From a checkpoint of a small transformer trained on Wikipedia.
Size: 17 layers, width 128, MLP 512 squared ReLU, vocabulary 566, 5.71M parameters.
Training: a variant of Adam for these matrices, 4825 steps.
Each number is 128 + 24 x the weight over its row's rms, rounded and kept within 0 to 255. Layers, rows and columns count from 0. The size above them is the row's rms in percent of the matrix's.

# layer 3 attention key, 128x128, rms 0.0417, rows 25-31, columns 0-127
size [108 105  88  88  92 101 111]
[[159 164 103 169 130 157  97  97 146 156 115 119 107 130 130 114 126 104 119 194 152 132 103 120 160 124 110 137 136 193 117 131 146 151 109  74 135 124 123 136 121 111 107 129 137 139 112  87 149 148 176  90 123 111 105 169 161  86 128 150  94 149 127 108 115 145 113 157  99  96 124 129 131 135 117 101  83 116 132 139 131 168 115 184 113 107 124 103 157 119 104 156 134 157 127 109 142 125 146  90 142 108 135 129 162 112 133 138 114 129 109 152 111 149 167 142 103 126 157 112 164 136 103 174 124 165 108 157]
 [155  95 125 127 120 105 130 135 103 121 154 155 140 130 133 134 116  95 127 125  77 151  96 141 141 144 140 142 133 139 139 120 127 141 120 150 112 150 131 102 162 127  96 102 116 166 126 162 123 116  99 139 102 114 120 135 164 135  68  89 119 147 124 139 147  85 137 116 136 175 148 117 106 128 149 139 180 134 165 102 117 140 134  96 177 133 115 142 162 132 155 127 160 120 135  89 106 114 135 180 104 131 128 139 101 180 120 111 108 174  89 116 103 123 164 148 167 156 135 138 114 146 114  85 204 133 109 130]
 [169 152 144 149 113 101 134 139 158 167 135  91 120  87 166 139 114 121  89 185 119 100  96 123 147 137 122 151 124 144 138 118 133 132 113 122 102 109 122 103 158 112  82  96 143 140 102 125 135 100  84 121 148  97  97  77 140 130 154 112 138 113  94 120 121 130 156 134 126 131  96 150 194 106 130 144  92 142 123 109 159  86  94 146 129 114 144 104 110 142  99 162 132 134 125 136 104 130 104  96 115 146 175 118 118 110 142 132 104 184 154 154 122 143 145 129 166 157  84  98 137 143 144 154 113 137 153  99]
 [133 110 148 139 131 132 145  45  91 118 139 134 124 131 124 174 149 111 130 144 145 132 144 123 147 121 105 170  93 140 112 107 130 123 169 136  95  92 132 127 162 109 130 158 124  94 140 165 127 151  93  83 104 119 126 106 166 141 100 124 143 167 123 124 122 141 137 120 134 142 130 160 117 108 141 113 151 120  86 106 144 123  94 138 150 154 125 140 122 114 141 116 141 176 109 109 107 101 124 134  89 156 154 148  77 120 134 159 139 139  99 102 105 146 107 142 170  81  75 142  99 125 140 106 196 121 127 102]
 [189  85 153 113 106 109 124 126 107 110 124 145 133 115 158 101  75 124 126  93 100 103 143 115 179  90 143 102 161 118  99 168  96 116 149 139 147 147 137 101 102 126 162 140 118 147 159 175 131 124 136 124 162 153 142 133 133 154  95 143 127 114 136 130 107 130 155  89 153 137 149 127 164 119 150 113 160 122 124 149 115  93 186  98 164 142 100 134 129 150 155 102 111 120 142 127 113 147 116 135 112 110 153 151 108  92 127 112 157  94 153 144  73 113 133 117 133 133 172 115 103 168  93 111 156 141 128 106]
 [144 138 170 144 139  97 150 133 109 151  96 105 115 173 118 173 151 131 123 136 136 122 123 152 131 116 128 150 111 138 128 146 117 143 164 132 187 160 106 136 126 154 140 123 134 102 106 124 107 100 142  89 142 146 140 165  73  86 156 125 192 143 108 118 117 152 131 139 105 104 110  96 144 140 108 124 162 139 116 116 167  87 142 184 178 100 147 113 137 122 152 144 126 117 150 132 165 142 116 134 117 157 138 102  85 114 122 165  84 166 145  97 118 116 153 111 170 141  92 131 114 134 139 101 139 141  96 117]
 [139 179 166 131  78 116 113 164 135  95 148 139 122 175 124 117 150 118  97 103 133 113 110 126 168 136 130  91  88 117 101 117 135 128 113 115 127 130 111 123 104  95 175  97 132 123 142 115 110 130 155 152 131 131 153 112 118 115 116 127  88 133 129  86 138  78 124 134 118 115 147 204 132 151 116 144 131 173 153 117 136 116 111 104 100  95 124 125 163 131  67 101  88 162 157 186 102 120  92 142 151 118  93  98 143 134 157 126 143 135  88 127 161 140 134 143 136 113 143 109 122 140 128 105 119 117 146 100]]
# layer 3 attention query, 128x128, rms 0.0412, rows 26-31, columns 0-127
size [ 93  98 107  86  93 105]
[[107  95 125 141 168 139 117 146 101 142 124 150 134 130 129 106 150 114 137 115 122 151 119 164 138  96 123 140 135 118 136  98 107 111 167  93 120 150 155 134 165 136 147 105 137 122 126 137 130  79  99 137  77 142 112 109 157 168 155 157 150 106 101  99 131 145 136  73 148 138 113 123 132 136 136 131 165 135 116 112 143  80 150 180 118 127 104 179 112 135 183 129 123 114  90 134 129 151 105 133 116 125 101  98 101 144 120 122 166 136 122 112 118 180 105 142 159 111  94 156  83  90 109 151 102 126 187  99]
 [124 113 101 171 138 131 170 123 144 137 112  91 104 167 105 143 106 123 183 147 133 116 149 131 166  95 132 162  87 111  95 104 167 124 136 134 140 181 149 154 128 123 135 131 117 124 149 140 114 163 137 147 172 162 113 177 140  95 159 175 154 112 154 109  87 171 111  95 106 119 112 143 176 137 167 122 114 168  79 107 148 149 134 168 138 125 115 141  94 122 128 131 147 146 132 134 127 121 111  90 110 129 117  97 140 185 132 122 113 107 122 126 131 148 144 118 144 149 129 110 107 131 156 115 129 163  98 135]
 [114 131 141 121 114  64 122 133  85 137 131  94 134 152 157 116 128 111 158 109 131 177 133 159 142  90 149 151 119 123 113 162 110 141 174  94 115 184 129 148 120  57 118 130 136 105 116 154 148 133 131 119 175 139 137 149 150 144 138 156 158 187  94 130 158 157 164 107 115 121 182 131 136 132 151 158 141 130 114 134 151  90 140 162 147 148 134 100 113 132 155 154 128 159 140 122 142 112 122  96 114 145 128 125 144 162 171 139 131 107 133 144 103 165 101 135  95 107 132 132  80 123 113 104 156 132 139 110]
 [121 133 177  77 130 153 137 156 105 115 163 146 153 176 106 123 128  86 132 172 166 131 155 139 107 147 133 100 129 109 120 142 120 155 132 130 139  86 148 145 138 124 126  71 162 161 108 147 111 110 171 150 104 145 104 111 109 126 162 124 129 122 134 155 134 119 128 146 154 137  77 134 130 138 112 167 140 111 136  86 146  93 122  82 134 121 139 127 137 140 145 133 105 112 146 157 103 110 106 155 113 122  93 111 151  69  95 144 107 107  99 135 149 183 176 141 169 137 130 125 101 126 144 153 155 121 103 110]
 [112  89 127 149  70  96 110 156 176 180  97 103 129 153 131 115 183 100 123 140 156 131 148 150 109 127 138 106 116 123  80 138 136 104 119  87 126 126 127 109 114 110 128 143 117 139 111 147 158 153  92 102 136 117  98  72 145  86 159 123  63 165  92 103 116 113 146 107 100 127 129 111 157 172 151 132 110 144 108  88  99 131 131 109 167 148 114 167 159 110 105 107 105 127 117 131 124 128 127 101 155 133 111 136 124 139 111 112 102 136 125  93 144 112 110 143 157  93 127 140 121 135 128 169 139 102 103 140]
 [116 123  90 133 134 175 152 162 110 111 154 107  95 127 170 123 144 161  96  97 116 132 167 148 174 143 150 107 130 110 119 131 118 133 109 158 139 107 127 121 125  84 124 131 145 143 101 140 175  97 119 104  95 136 112 143 112 155 144 135 113 104 137 168 129 112  94 122 107 127 180 142 117 129 101 115 116 111 114 129 145  87 115 160 149 131 156 147  67 136 125 189 159 154  83 146 112 149 106 103 157 153 121 110 158 136 100 118 131  97 140 163 110 139 159 114 159 144 122  92 172 126 137 134 118 159 132  84]]
# layer 3 attention value, 128x128, rms 0.041, rows 0-5, columns 0-127
size [ 88 100 100  94  88  89]
[[124 146 133 118  85 149 140  80 130 124 104 163 114 152 102  97 111 126 134 134 141 107 153 147 117 137  93 146 115 156 153 140 156 141 150 129 104  95 142 160 144 123 131  80 112 122 143 125 158 183 138 135 144 115 137 142 126 156 155  56 121  98 114  94 151 117 146 110 115 129 141 132 152  94 112 178 149 175 123 132  95 146 131 110 133 137 152 156 114 172  80 134 133 104 139  72 165 118 151 151 134 149 178 134 155 133 159 127 121 100 140  89 122  94 144 147 133  97 131  90 142 170 154 126 137 142 114 139]
 [148 125 126 137 110 156 144 124 110 169 169 141 154  92  82 109 136 116 106 129 123 135 148 146 173 168 116 146 114 141 127 147 110 147 129 118  84 152 142 135 114 104  96 188 105 105  48 150 129 126 118 134 156 138 113 120 186 120 138  76 119 122 107 123 153 132 119 134 109 129 122 167 125  98 159 121 144 131 111 148 155  85 127 139 152 155 109 151 130 115 132 184 139 144 105 119 151 153 153 129 119 107 162 113 142 117 122 158 123 108 118 162 157  80 142 125 139 128  86 145 130 139  79 167 132 124 136 160]
 [128 131  95 122  76 146 102 130 121 124 124 133 143 124 131 126 119 124 101 106 134 156 136 146 136 105  82 110 126 110 135 156 133 175 110 144  85 126 145 111 153 149 139 112 119 165 137 157 127 149 120 169 147 156 189 111 107 113 148 132  79 163 116 109 164  92  73 118  83 102 133 115 138  98 141 115 144 147 144 148 100 122 140 116 150 121 136  90 178 134 104 109 128  89 122  96 175 124 132  95 104 151 146 118 131 131 157 122 142 141  92  88  99 134 140 147 134 129 163  99 103 158 180 133 130 135 117 177]
 [162 126 122 111 111 104 144 132 176 122 136  87  86 118 149 117 108 123 114  96 145 130 163 133 151 120 120 143 184 103 106 119  89 160 114 110 131 142  94 125 142 133 129 124 185 102 192 112 131 148 147  93 187 169 113 110  89 118 117 145 182 110  92 119 120 103 147 108 126 157 133 157 153 113 110 100 141 131  88 133 167 131 111 130 120  91 183 111 174 118 123 110 112 161 129 101 128 128 145  99 111  95 112 133 117 118 140 128 109 131 128 135  94 108 148 116 102 127 121 116 164 154 115 114 158 113 154 112]
 [153 111 153 161 132 117  72 108 118  97 136 109 148 121 128 110 147 124 134 152 121  84 118 130 132 115 137 130 188 109 164 113  95 138 173 120 162 117  87 149 140 117 118 126 147 109 134 118 140 118 161 114 134 147 138 103 111  97 195 140 148 141 111 102 147 126 149 161 135 101 127 123 160 104  91 105 115 117 111 128 122 115 130 190 135 129 156 128 119 156  99  96 172 119 131 102 121  98 134 133 132 101 131 107 106 100 168 118 121 133 127 169 157 131 123 142 125 177 135 173 154 128 194 133 138 103 144  78]
 [123  94  81 115 117 105 146 112 128 144 108 148  95 140 110 120 100 127 137 104 136 100 122 147 156 112  79 108 191 122 155 175 136  67 116 125 116 113 112 141 140 124 117 128 142 108 190 151 126  85 144 143 115  98 146 164 133 159  94 165 147 138 107 116 114 157 123 137 108 138 141 110 127 159 153 161 120 156 124 103 106 117 108 149 136  89 142 122 110 131 136 125 151  96 150 159 106 141 179 129 141 147 112 171 124 168  99  67 129 122 129 127 127 153 122 143 130 142 137 103  63 134 121 130 137 136 164 152]]
# layer 3 attention output (transposed), 128x128, rms 0.0512, rows 0-5, columns 0-127
size [ 87 100  96 100  89  90]
[[155  88 136 122 172 140 129 113 156 152 164 138 138 112 136 138 131  93 110 109 114 120 156 133 125 102 105 116 116 127 119 149 149 150 135 170 110 150  99 166 153 127  91 157 112 158 108 159 128 179 107 142 158 127  97 132 147 143 151 150  91 151 139 141 118  96 155 158 121 129  75 164 111 135 142  93 155  92 163 129 115 133 129  67 129 116 106 135 149 105 141 199 106 116 124 164 131 124  97 166 137 142 130 157 142 136  92 142 116 134 120 162 102  97 136 134 111 132 167 163 131 131  85 138  97 128  92 146]
 [153 161  91 129 125 152  86 119 144 120 139 143 131 113 157 182 142 145  93  93 131 129 126  89 143 142 109 132 115 114  93 158 143 142  99 139 162 139  95 119 119 146 121  76 145 133 122 105 119 125 108 131 141 116 137 111 139  99  88 123 137 136 138  81  92 100 131 103 139  86 105 119 125  87 115 148 151  85 183 105 127 149 129 132 133 124  63  93 123 133  91 164 116 132 140 126 132 101 122 162 124 102 163 164 151 146 179 136 132 131 130 129  91 163 131 111 100 118  96 114 147 139  96  87 155 156 104 145]
 [118 132 137 121 141 156 141  78 141 150 162 129 127 160 145 174 133 119 167 144 122 112 147 120 137 125  78 150 139 154 118 111 152 126 148 171 184 137 137 145 153  96  79 135  96 139 115 131 134 155 109 108 117 101 134 113 140 147 159 152 106 121 111 104 102 123 166 167 109 127  86 137 122 149 123 116 147  87 171 129  87 138 130 114 120 135 111 197 112 144 140 127  83 109 136 163 142 131 111 176 141 148 112 105 159 108 116 117 146 108 144 126 144 140 146 105 125 115 133 163 163 111  93 142 150  99  64 146]
 [148  84 103 119 119 109 111 106 114 137 167 136 113 151 128 146 161  74 136 121 133 129 161 136 134 150 166 147 127 127 150 119 141 136 112 107 116 125 147 120 130 165 177 148 101 117  65 154 118 141 124 122 146 111 131 136 163 109 163 108 104 172 129  99 116 170 125 137 158 118 103 157 117 148 146 116 168  93 147 129 123  66 106 142 144 121  91 136 124 123 124 120 128 133 149 159 153 154  79 114 129  94 116  61 133 172 144 121 118 123 157 142 138 139 137 155 146 124 122 129  68 146 122 149 117 143  83 171]
 [138 129 142 106 148 107 102 144 134 116 163 142 138 138  86  79 136 151  87 121 139 159 112 111 156 138 178 135 128 127 120 136 116 133 121 131 128 129 136 107 110 164 177 168 125  89 107 114 101 160 155 164 124 111 142 179  82 130 111 106 165 117 144 122 118 155 128 106 169 128 138 136  99 150 118 131 148 105 127 133 126  86 106 117 120 126 148 123 143 121 137 124 118 172 100 136 138 191 113 116 136 128  85 101  93 137 115 110 165 136 168  95  95 179 155 124 162 100 129  97 139 146 128 112  70 159 104 127]
 [101 124 177 127 116 103 156 147  99 147  78  95 132 119 160 141 127 133 151 147 144 168 171 119 112 132 151 152 105 164 122  89 125 132 126 156 149 111 144 103 143 119 126 175 142 172  98 151 130 131 133 127 119 130 124 141 140 149 149  90 139 107 153 151 161 135 166 148 140 125 149 178 133 122 133 128 151 127  93  91 139 180 152 123 105 140 114 155 157  95 174  96 113 121 117 113 134 106 129 128 138  96 155 109 168 150 117 147 108 131 121 125 111  73 141 119  90 174 131 143 115 119 196 104 131 109 122  96]]